python train.py --n_kv_head=3 --vocab_size=8192 --init="uniform" --init_std_down=0.00308 --optimizer="muon_variant" --lr=0.00178 --beta1=0.95 --lr_head=0.00547 --grad_clip=1.0 --warmup_steps=200 --decay_shape="linear" --final_lr_fraction=0.02 --batch_tokens=32768 --train_tokens=286800000 --dataset="wikipedia_en"
Each number is 50 + 12 x the weight over its row's rms, rounded and kept within 0 to 99. Layers, rows and columns count from 0. The size before them is the row's rms in percent of the matrix's.

# up: layer 18 MLP up, 1024x384, rms 0.128, rows 783-799, columns 192-255
# down: layer 18 MLP down (transposed), 1024x384, rms 0.186, rows 783-798, columns 192-255
# gate: layer 18 MLP gate, 1024x384, rms 0.121, rows 784-799, columns 192-255
up783 100:52 50 50 70 52 54 58 43 51 63 48 43 43 41 62 65 52 56 50 64 57 54 49 36 42 71 63 40 35 49 40 46 38 63 44 49 57 34 50 62 56 62 53 64 31 32 53 65 48 54 51 66 43 64 78 80 54 51 42 36 44 59 50 47
down783 101:34 53 45 48 59 32 26 34 38 55 59 39 40 50 47 70 27 59 68 43 42 63 56 49 56 49 62 45 49 57 58 48 57 62 52 60 68 78 53 62 42 75 56 49 67 65 63 34 54 57 35 58 36 50 48 34 39 23 50 69 59 63 57 53
gate784 099:48 78 37 45 66 59 35 50 55 29 40 53 58 37 34 57 60 21 58 46 54 42 27 26 50 65 80 42 52 70 64 45 72 62 63 49 75 54 47 43 60 56 53 31 37 28 36 61 42 39 59 68 37 52 49 58 52 53 42 39 64 57 38 59
up784 099:73 40 46 55 44 35 51 61 27 56 52 51 62 44 47 47 48 45 86 47 59 34 44 61 66 59 37 25 43 35 49 22 57 56 61 58 49 46 33 51 49 48 36 40 38 65 40 37 80 60 54 58 38 70 56 70 37 36 32 66 42 51 45 76
down784 102:63 47 60 43 73 58 41 40 33 77 62 54 57 51 52 54 35 73 44 37 37 83 15 54 25 68 61 57 51 41 56 39 38 50 49 51 57 45 52 44 39 39 36 26 48 60 44 49 59 42 54 68 55 50 34 36 35 63 54 55 35 58 42 70
gate785 101:38 50 44 45 49 61 59 59 49 48 35 40 69 58 76 58 72 60 24 35 61 47 49 28 84 42 56 49 53 40 56 64 39 61 35 43 64 51 61 45 35 28 56 52 51 46 41 38 50 33 56 39 30 47 53 60 52 28 45 59 31 48 67 41
up785 102:42 68 46 45 30 65 54 70 50 32 29 62 46 65 36 44 43 57 46 37 40 58 53 59 49 41 52 39 45 31 57 56 35 44 49 63 50 74 63 51 35 43 72 54 51 61 68 66 44 43 53 40 36 61 34 53 44 45 45 47 66 69 43 70
down785 099:37 52 43 49 24 25 42 52 53 24 30 41 31 53 38 39 54 71 60 54 47 49 59 54 73 44 63 54 60 73 55 58 71 62 17 33 50 67 38 36 69 61 62 42 51 41 37 56 44 45 38 42 45 56 52 49 50 42 43 59 62 61 48 72
gate786 098:55 53 55 40 37 52 55 39 50 26 64 61 34 36 54 66 42 49 56 44 75 47 64 57 38 70 54 57 36 59 41 49 38 62 39 48 53 41 45 53 67 34 39 54 68 47 44 51 67 45 52 56 40 67 47 36 59 67 41 68 58 55 31 55
up786 098:39 49 40 51 50 54 52 39 70 44 66 42 48 57 48 50 61 55 34 63 80 69 49 35 48 33 43 40 40 32 34 50 50 58 49 48 48 28 61 38 79 53 63 48 41 37 37 46 61 37 41 47 51 63 47 68 64 54 67 61 41 58 61 49
down786 105:45 64 52 55 52 36 62 41 42 53 69 45 55 41 61 30 45 67 39 58 36 52 17 60 50 43 50 60 75 56 18 82 55 65 46 61 51 53 45 50 40 33 56 43 51 69 45 38 58 58 48 69 43 59 60 55 57 34 32 40 43 56 23 52
gate787 096:56 23 50 76 41 63 31 42 51 38 36 19 40 41 39 57 53 37 41 57 37 42 41 58 44 43 61 53 53 50 40 41 78 55 53 65 46 55 43 59 37 53 27 57 48 53 50 54 50 60 49 41 60 45 43 15 43 55 56 68 56 35 77 68
up787 096:60 52 49 46 46 52 36 69 40 40 63 53 45 54 64 65 56 41 66 51 53 57 22 54 45 41 29 53 31 46 52 66 35 37 57 43 39 60 49 56 52 46 53 48 41 46 61 39 55 59 47 69 73 60 40 62 80 61 46 48 55 57 62 51
down787 097:60 54 55 59 43 51 60 55 43 51 44 61 37 67 44 58 66 56 64 55 56 44 42 48 62 49 44 38 62 65 31 59 32 38 42 40 53 42 55 63 52 48 34 45 48 41 54 37 53 58 56 57 35 47 52 58 52 47 28 54 45 53 48 54
gate788 100:35 59 72 46 58 59 41 62 49 40 48 41 26 45 35 68 68 61 47 40 45 47 65 62 48 33 54 57 48 44 62 43 64 80 46 44 47 32 60 42 40 54 42 45 47 38 59 40 53 72 60 48 72 37 62 59 56 46 60 49 24 64 28 73
up788 102:61 37 43 61 47 41 53 68 49 21 37 63 31 45 48 64 47 48 57 50 52 32 40 35 42 54 31 43 57 45 81 62 32 40 40 56 44 58 71 58 59 46 51 66 38 93 30 54 54 42 44 39 48 41 67 51 56 50 57 39 44 28 43 48
down788 101:47 41 53 74 53 30 47 43 34 65 46 32 40 24 47 53 52 54 76 69 24 49 57 43 46 53 51 64 50 40 41 37 35 62 78 43 75 54 45 53 38 32 42 53 47 63 44 57 34 68 47 44 46 60 55 42 55 40 58 64 32 51 39 50
gate789 103:42 49 35 35 36 49 67 59 67 70 73 54 69 37 51 52 25 47 46 38 54 54 27 29 61 43 56 30 54 51 17 63 67 36 69 65 50 44 62 61 61 61 34 38 36 61 39 43 35 50 58 47 53 47 66 53 54 41 43 65 27 30 51 45
up789 102:37 45 49 55 39 49 56 38 69 62 43 51 43 45 44 26 54 40 39 41 47 51 58 65 56 56 48 49 68 58 55 73 63 41 40 37 52 48 63 40 50 46 44 37 59 40 48 54 58 51 66 50 56 59 51 53 40 48 46 49 63 54 38 48
down789 102:62 61 36 52 64 46 51 51 58 49 65 36 50 31 41 62 39 70 68 43 44 60 48 44 65 46 65 54 54 21 41 53 43 53 56 39 48 49 47 32 69 56 30 65 45 66 67 40 47 59 68 50 49 54 52 63 78 51 32 37 45 53 63 68
gate790 101:53 23 38 54 51 54 38 41 31 51 38 61 53 35 51 67 32 49 38 48 26 46 57 29 35 58 10 75 35 68 66 35 46 46 61 52 44 70 55 60 66 49 53 49 61 60 42 40 44 45 43 59 75 54 36 38 53 56 61 55 50 43 45 49
up790 101:43 43 29 61 62 45 77 78 51 60 49 54 57 65 55 75 43 30 54 50 59 65 66 48 46 54 28 50 66 37 47 48 35 39 49 62 62 42 66 50 65 43 41 18 57 42 40 53 51 52 63 38 57 43 60 61 47 45 55 44 36 53 45 64
down790 098:63 61 66 45 59 49 70 57 44 35 34 40 53 76 46 63 39 64 60 41 45 17 41 43 49 51 48 31 54 46 54 48 50 48 49 56 42 78 39 44 51 59 49 48 40 62 36 54 41 59 47 40 32 45 62 53 73 43 47 53 73 54 45 47
gate791 103:44 42 50 60 35 65 63 60 57 33 45 47 43 68 26 65 69 33 61 49 62 58 57 63 49 55 52 60 64 50 37 56 72 69 35 58 50 47 37 42 44 81 44 67 55 46 48 49 52 46 38 42 61 46 44 30 56 39 57 58 40 66 59 48
up791 101:40 39 46 32 41 43 53 45 51 35 46 24 52 54 30 79 38 53 71 50 36 40 38 43 48 69 57 50 20 71 33 51 73 40 60 63 49 44 38 30 52 63 46 44 56 62 43 47 43 65 70 60 37 44 52 57 48 24 59 64 48 48 55 44
down791 102:49 48 51 63 48 67 41 56 35 50 54 51 43 52 57 41 50 41 59 51 54 58 40 42 66 34 55 47 27 37 47 28 57 36 44 41 54 44 43 63 73 50 44 22 27 35 38 62 64 35 46 57 30 46 33 58 44 35 58 29 60 51 61 51
gate792 103:35 39 34 42 49 34 37 35 52 65 43 35 53 52 40 49 50 37 51 21 66 62 42 56 41 33 37 82 50 62 52 61 49 49 49 26 45 42 52 68 66 44 49 55 62 66 66 44 53 61 47 35 34 52 54 68 34 39 22 72 55 39 44 43
up792 105:42 59 53 47 37 48 57 37 58 57 55 32 56 41 47 52 36 41 84 23 49 46 51 49 25 57 35 61 62 49 49 37 45 35 52 40 58 53 52 58 57 42 59 41 62 49 63 55 42 46 42 36 49 53 51 47 57 44 47 56 77 57 36 48
down792 100:40 53 32 34 33 46 50 62 71 39 73 46 55 40 61 51 57 46 28 56 61 30 55 49 23 47 41 54 44 55 84 60 61 52 39 37 40 59 42 22 53 43 42 32 57 42 53 52 60 52 48 49 44 56 49 57 57 35 57 54 46 68 51 34
gate793 097:37 45 46 60 60 60 53 77 62 56 47 33 51 45 58 52 29 48 59 39 52 50 37 29 57 27 53 34 34 40 49 76 41 55 65 59 19 33 54 34 54 54 67 62 58 59 69 36 48 54 35 52 65 14 59 22 62 60 59 41 30 51 28 40
up793 097:47 47 29 36 51 45 63 41 42 33 32 64 60 28 33 44 50 60 68 30 68 57 35 46 54 69 34 52 54 64 27 41 55 37 45 52 80 45 27 55 60 41 48 55 23 29 43 43 48 22 54 64 37 58 75 61 51 29 52 59 53 58 61 64
down793 092:56 48 60 51 45 58 43 59 42 66 47 59 61 35 63 66 59 39 44 47 53 59 53 32 32 56 43 59 56 61 56 31 58 65 33 46 48 44 46 60 46 52 65 21 41 69 47 53 64 34 49 36 67 43 41 58 38 39 84 62 32 58 37 47
gate794 097:52 57 40 49 63 49 51 26 31 43 59 60 48 51 49 38 60 39 55 79 58 71 48 50 50 59 39 49 51 47 58 51 18 48 59 51 45 54 50 43 49 56 61 62 32 61 49 50 38 52 68 49 68 55 44 76 58 45 40 41 49 71 42 67
up794 097:52 52 67 35 36 32 37 53 36 55 55 62 45 82 49 35 58 40 56 39 43 54 63 50 53 35 61 52 63 51 54 63 48 53 65 46 37 56 54 16 45 34 39 67 41 46 47 47 59 23 40 39 40 44 69 50 38 38 43 81 25 35 44 58
down794 094:42 57 52 61 43 49 70 57 65 61 23 25 42 56 22 54 42 54 36 37 43 10 52 68 61 47 63 60 72 34 56 44 46 46 52 51 41 30 52 47 30 34 44 45 52 37 54 52 63 58 39 47 23 51 70 64 39 40 48 54 52 51 41 51
gate795 095:41 57 61 31 46 40 51 59 51 59 45 33 45 35 54 57 35 80 40 62 49 39 69 46 65 48 61 32 19 83 46 70 32 52 41 32 66 65 53 43 73 45 42 45 47 38 70 44 54 62 72 47 43 61 60 42 50 32 40 67 45 53 64 60
up795 097:67 46 63 48 25 45 47 38 56 34 37 65 52 52 63 65 54 59 46 40 40 56 37 58 50 34 58 35 63 38 61 40 58 62 48 52 50 45 57 52 23 49 47 72 61 76 50 47 41 48 43 55 67 43 69 47 54 56 43 60 64 25 57 40
down795 097:37 56 70 43 52 50 48 43 73 43 70 31 68 46 40 65 57 53 46 50 61 44 65 37 57 48 45 57 60 36 61 49 55 52 49 56 44 29 30 40 46 52 52 46 52 63 60 57 50 37 40 40 26 50 43 65 58 59 67 28 46 37 51 35
gate796 099:58 58 55 43 52 62 30 73 58 34 40 52 62 49 53 57 48 74 50 45 31 57 40 67 54 33 28 56 40 36 66 36 57 28 76 38 51 65 55 53 53 31 61 62 71 43 75 65 49 41 46 42 35 56 44 47 54 46 29 63 71 87 48 55
up796 098:48 54 61 59 51 59 29 53 65 39 50 60 39 55 27 45 63 50 47 51 23 68 36 65 43 45 52 22 45 60 64 63 44 29 56 45 69 73 61 50 32 64 40 47 49 23 53 52 55 46 57 57 33 44 44 36 38 61 43 52 59 63 50 38
down796 103:55 46 31 52 55 59 49 62 64 27 37 73 40 36 36 49 38 38 34 60 33 57 43 42 63 42 41 53 41 54 59 45 56 41 48 44 58 36 40 53 38 39 67 56 31 63 71 54 63 49 41 73 63 46 52 43 55 63 35 56 45 31 73 29
gate797 103:58 57 48 64 58 35 59 60 34 40 42 41 66 37 53 73 53 37 48 54 59 53 36 45 66 56 34 57 51 45 37 56 19 73 32 38 47 24 23 43 51 43 37 34 44 56 47 46 62 60 49 43 32 52 47 52 58 38 36 46 54 71 68 70
up797 106:74 55 53 47 53 47 51 36 60 41 32 53 52 54 50 57 64 33 46 44 34 41 35 36 16 37 30 48 43 52 48 42 34 56 39 33 63 54 52 42 47 54 62 47 49 36 50 58 37 36 48 53 67 46 53 42 47 65 72 50 38 55 35 56
down797 105:53 42 29 39 37 49 57 46 53 31 49 58 60 44 45 64 48 43 57 55 51 49 34 43 42 58 43 45 49 38 70 50 59 42 66 70 38 53 28 67 56 37 45 39 50 43 53 56 44 69 65 40 45 64 54 57 35 70 51 25 39 33 71 45
gate798 098:62 45 60 45 50 38 52 34 35 63 48 48 61 42 71 40 45 42 53 52 38 66 33 43 24 43 51 48 50 45 55 73 59 42 43 41 49 47 39 42 64 62 54 76 50 37 27 61 62 58 39 55 48 40 52 76 35 59 49 49 58 52 81 43
up798 102:27 52 54 40 50 61 59 43 50 30 43 42 52 65 43 46 74 52 52 35 52 46 54 69 56 59 61 55 51 33 55 26 42 46 47 56 74 36 40 42 48 61 38 64 60 61 57 39 49 46 49 38 63 41 50 47 35 63 51 48 56 35 68 59
down798 099:29 73 33 51 39 50 29 51 51 21 40 42 58 61 56 50 48 46 41 61 66 51 50 51 50 51 64 42 23 70 57 51 43 29 43 40 48 43 43 49 36 37 62 47 53 50 55 41 39 58 48 57 62 70 40 52 32 43 64 47 41 38 50 56
gate799 101:38 31 35 54 60 71 54 40 53 61 63 42 53 68 39 47 51 59 52 41 41 55 61 56 41 49 46 68 42 69 66 59 50 43 58 49 54 55 59 59 70 65 45 69 66 57 35 51 31 52 50 40 40 52 44 46 52 44 41 47 27 53 68 43
up799 098:50 57 41 47 68 31 35 60 25 53 57 51 58 57 50 52 39 37 43 60 69 43 67 53 37 60 68 42 41 37 42 48 31 48 39 61 55 53 57 54 66 71 50 58 80 59 35 45 45 40 51 39 51 59 64 54 26 51 40 63 59 54 53 46